From a checkpoint of a small transformer trained on Wikipedia.
Size: 4 heads of 64, vocabulary 2048, 6.1M parameters.
Architecture: LayerNorm before each block, learned positions, untied embeddings.
Each number is 500 + 25 x the weight over its row's rms, rounded and kept within 0 to 999. Layers, rows and columns count from 0. Numbers have three digits each. The size before them is the row's rms in percent of the matrix's.

# layer 3 attention output (transposed), 256x128, rms 0.0766, rows 153-174, columns 64-127
096:489485486485507489470519506514455482464467479479555516530500477494485504480492523518499491497497529481538517495476472591517506481456510521490524509522523490538494541516536521474458511461528518
090:541531484526472509503456517483507514526534472549467510489500436511499479477538468501432475494497546532459515512498529494513522521510511502495502490485456497483510536482470487481503519542556497
085:506514496477458486552461513496438536527529488490482501538524512520502479490520500492504504518547448527511506498509479499453483483506486514488480474482513497501498469480481505467515498527489495
106:485514447510486530505466521520490484487499497528524449490482522510477494523503483520520490483499466481515506510519459554492517502553474501500499533531472518503510495521508503478465469539470503
088:480527482481509493492483488529519486511473498497500446549484493504502513500513488477542496472517552454508544477486513517497497474496465528518456491493500550537503471486502489552499506503531482
110:470509482496509513471490508503544485491492487492489513493483538558489490493491504508459487426514535463515437480485569479462478470547530502510471509494465503477525505507557516494477487517493469
099:479472515499475512507506478484496519474435466504485559523489512513541522517520506490474499539450467485502498515455516503501481481493478506460504587534522478437480536533539470494518527485503505
101:518509492523511521488463498520526447466496482465530512452530486526519541489413490523497477462535531502508523521510485513495538508490513511495523503504524474495486494499541486493476549484503527
084:495490487487473538481482497527506494509518489427511485434488480496499548508494472466473530521480523467495452543510498525497519539543492497480520527482534456520465496505508472528498494530512505
087:488549461510533479505509475470517496516482502468495488531489539465491514507462453447519522495505485435528493502511479506521511447523453468531494485504512528515501472528501493493467502476500467
103:470475515484480547514507488469548509472492530470486460520512509506510509514504479447491476502476555551526504514488461504532528501525542502461501513480503469443479497483505531516517519531510508
099:509511477506530493453522492471515523515426512495510483539455507529529499510507539490525515485497460507480461500506490501472517488473475551516514479494545509537478462480503493475482501569480460
087:497487500529529494481482531479572507521538501516539451467528510519504489506466515473482513493508559495464521521470501472530473510476529466514502498469472489494501490487549531488488498510531519
079:481507489502506524494533482512489483470480531474531460465473457491502484493489513483507501507469516524555493488518488471490502507486521526522477571496486499531473463515480534504546536553489507
090:486481482484478462505470507506471546461492504468516513487533457496530474508528499469520488479505504489506498505476487539456464486492529493506515494521529552454511485492549534536516450535492479
093:522527508531480427476531536503496507472499503505481518501480457491540515483463516481525515527462502530498489512475466504466452535512516483508538546475496482479521534518468499484533466515503514
096:519473520500521490522523534501455470487522471520551484476530493505501489496460510500481521528476439514528542492437470508525508461469516500497506499486484536477518492488507484458528532542502521
100:471489481495535483527525504475464539502489485548548501516492463533503517489522531530506512454530528512500519493495484485487513487497499481519489467520499509508532507500522507548554486540468524
108:445573487476452507475488483487529512484512522484540508494492451497515526525496506501528490460495511482491505520502466512512525493505482498491494493504545521496497467500507522537516489473521510
098:483523543525530470541472517528492448539504473504506460498543539512515478508512488521507484519501488491472488527514509483493472496521507486557518510486489503489544471451490456519534488537487466
101:510507539457524500501468492486492551490494512469537476522509499510503460499504525496521498471555535451547481497513511475470485482496479501487460523501510526478522526508507492527519479482500523
097:532497511506505488506533493511525467498482502523467524470531500471476537503500518566534494472530487465473548504471538496519529485457430505532537497509528510584532499512509480537488507474488528
# layer 3 attention value, 256x128, rms 0.0842, rows 154-174, columns 64-127
098:473523514507509516527459512511514519524487498456492510538479517487517501526462508447492480501497481477513487481496472489523488517531508513443534525491513487489491495502503466486492455507418514
089:539479499505550509471519518504504487503492442494488506542493501518506520558463508513472495477449523438504483544462507487518491515510531499473500482471495535442490517474507487509541526538511499
105:464515577511507527490525462498486516556496510543509520519474505488494489505489551510504514496509516515510487516482486502467490489535512476453458489481499480540544554481495505526524536505508499
091:513504523503456554475497537464511528483508466513506518513542509464521536498498523487451510483452525467491519512498482448494486471517484440482513514494524493540531520486505521478511456507513468
105:510497524489449497518487472528554487499500469505522488506520520505544484473575487517506495544505482511491524530505438457537547469464472499497501491509475506532541512486510508523517517527474488
099:510498511504475482488487563527497454434468507524499496501502545487479502485517471523509514495529532514524488486522520515539496445520498523481459535510473498524461501498470550533522493472527543
104:507519462459500499529508471469501531512480530529469524494532490491489500485513508494498493475509491504500493523503481472564499405497465500467486520495492557465502542510484516495502485508455547
085:502492503541463494490487454508461467492468548476509485472531523488511514512462526508483493503516519516511565458491472487516561459505505468476490507485494505505529508499536482500527512476453508
089:509476529499507538468540513510527483514530500527512526459520492543470493473553544533486508492504531491489478524471504493479526456488502452453521485471539489519483486499482480502505486517528494
102:445555495507481456497458485493457527493482511483461517517525511482529495445504521502507499481490471501465488506496509513498499540505482472510541508529474496505487485505497480490524475441515534
100:506484523498516517477523515526516451506533447474521510474497508506495534511497459529533536472501466512494494476512466511479465449513516479479511515523444499515502507495496518546529490476559518
089:478490498516499514511506525486542526507432515513512476491484497418585521455493496509529482493451462507530458481487450492480503514491525521518509499501503520479542500510503501503531485500462488
084:511487476482510516504510482530486497518527492520510487520483503515486501550493479533471483466479503524482497481526498528473510487536459504460509441544509510492550488456504513470507479476493467
101:506485463484510541480533491513520461467476499509529510509530514506532517482516548475466515465542495494500479520531517469523482516477505467501465469512528494491534511514488496492489495480537489
091:534521477480513527564531543480526524504480500543505518475477523506464484520502492503561505441560495525513507428522538518530487509495468535528505502498541492552495477519504506518489491501513505
092:470530486481529487507518503484492458496502468547525519511511471462500501477459516509512514494472526490488463450528479525490529504541451558514486508511523511454467522493472472521508507510511499
100:527522505486510471501505494527548476525502471480542489491494537468504485523496450512508482473523490511543469502468471522530496559465477504471456485517526473491498524485482542477504510508539490
105:501503455494496464516534557539482474490463511510504482504509525488486504477528499431525446507490495493497499524509501537539494502445505438515505529481504480477513559472498508499487505448485518
096:525500465500474520465496524484508548504488514482483536493499475481522517507487488488506541488518494497526511530497487490464536471468518518539540501480545468498550476496551482520519518521489510
099:521514484489486443477525541516514470491477497479496514500536465464464549545481474550482492485482492513463491525506510482510516478478493511487523472470496476486503472476529502527499512528491477
101:495512471500427510485528510530482486534541498482524502457480516508492517481502500486453485515508510511499523495509473493476452473487465531456481501481517531487480522471514480470495514475523510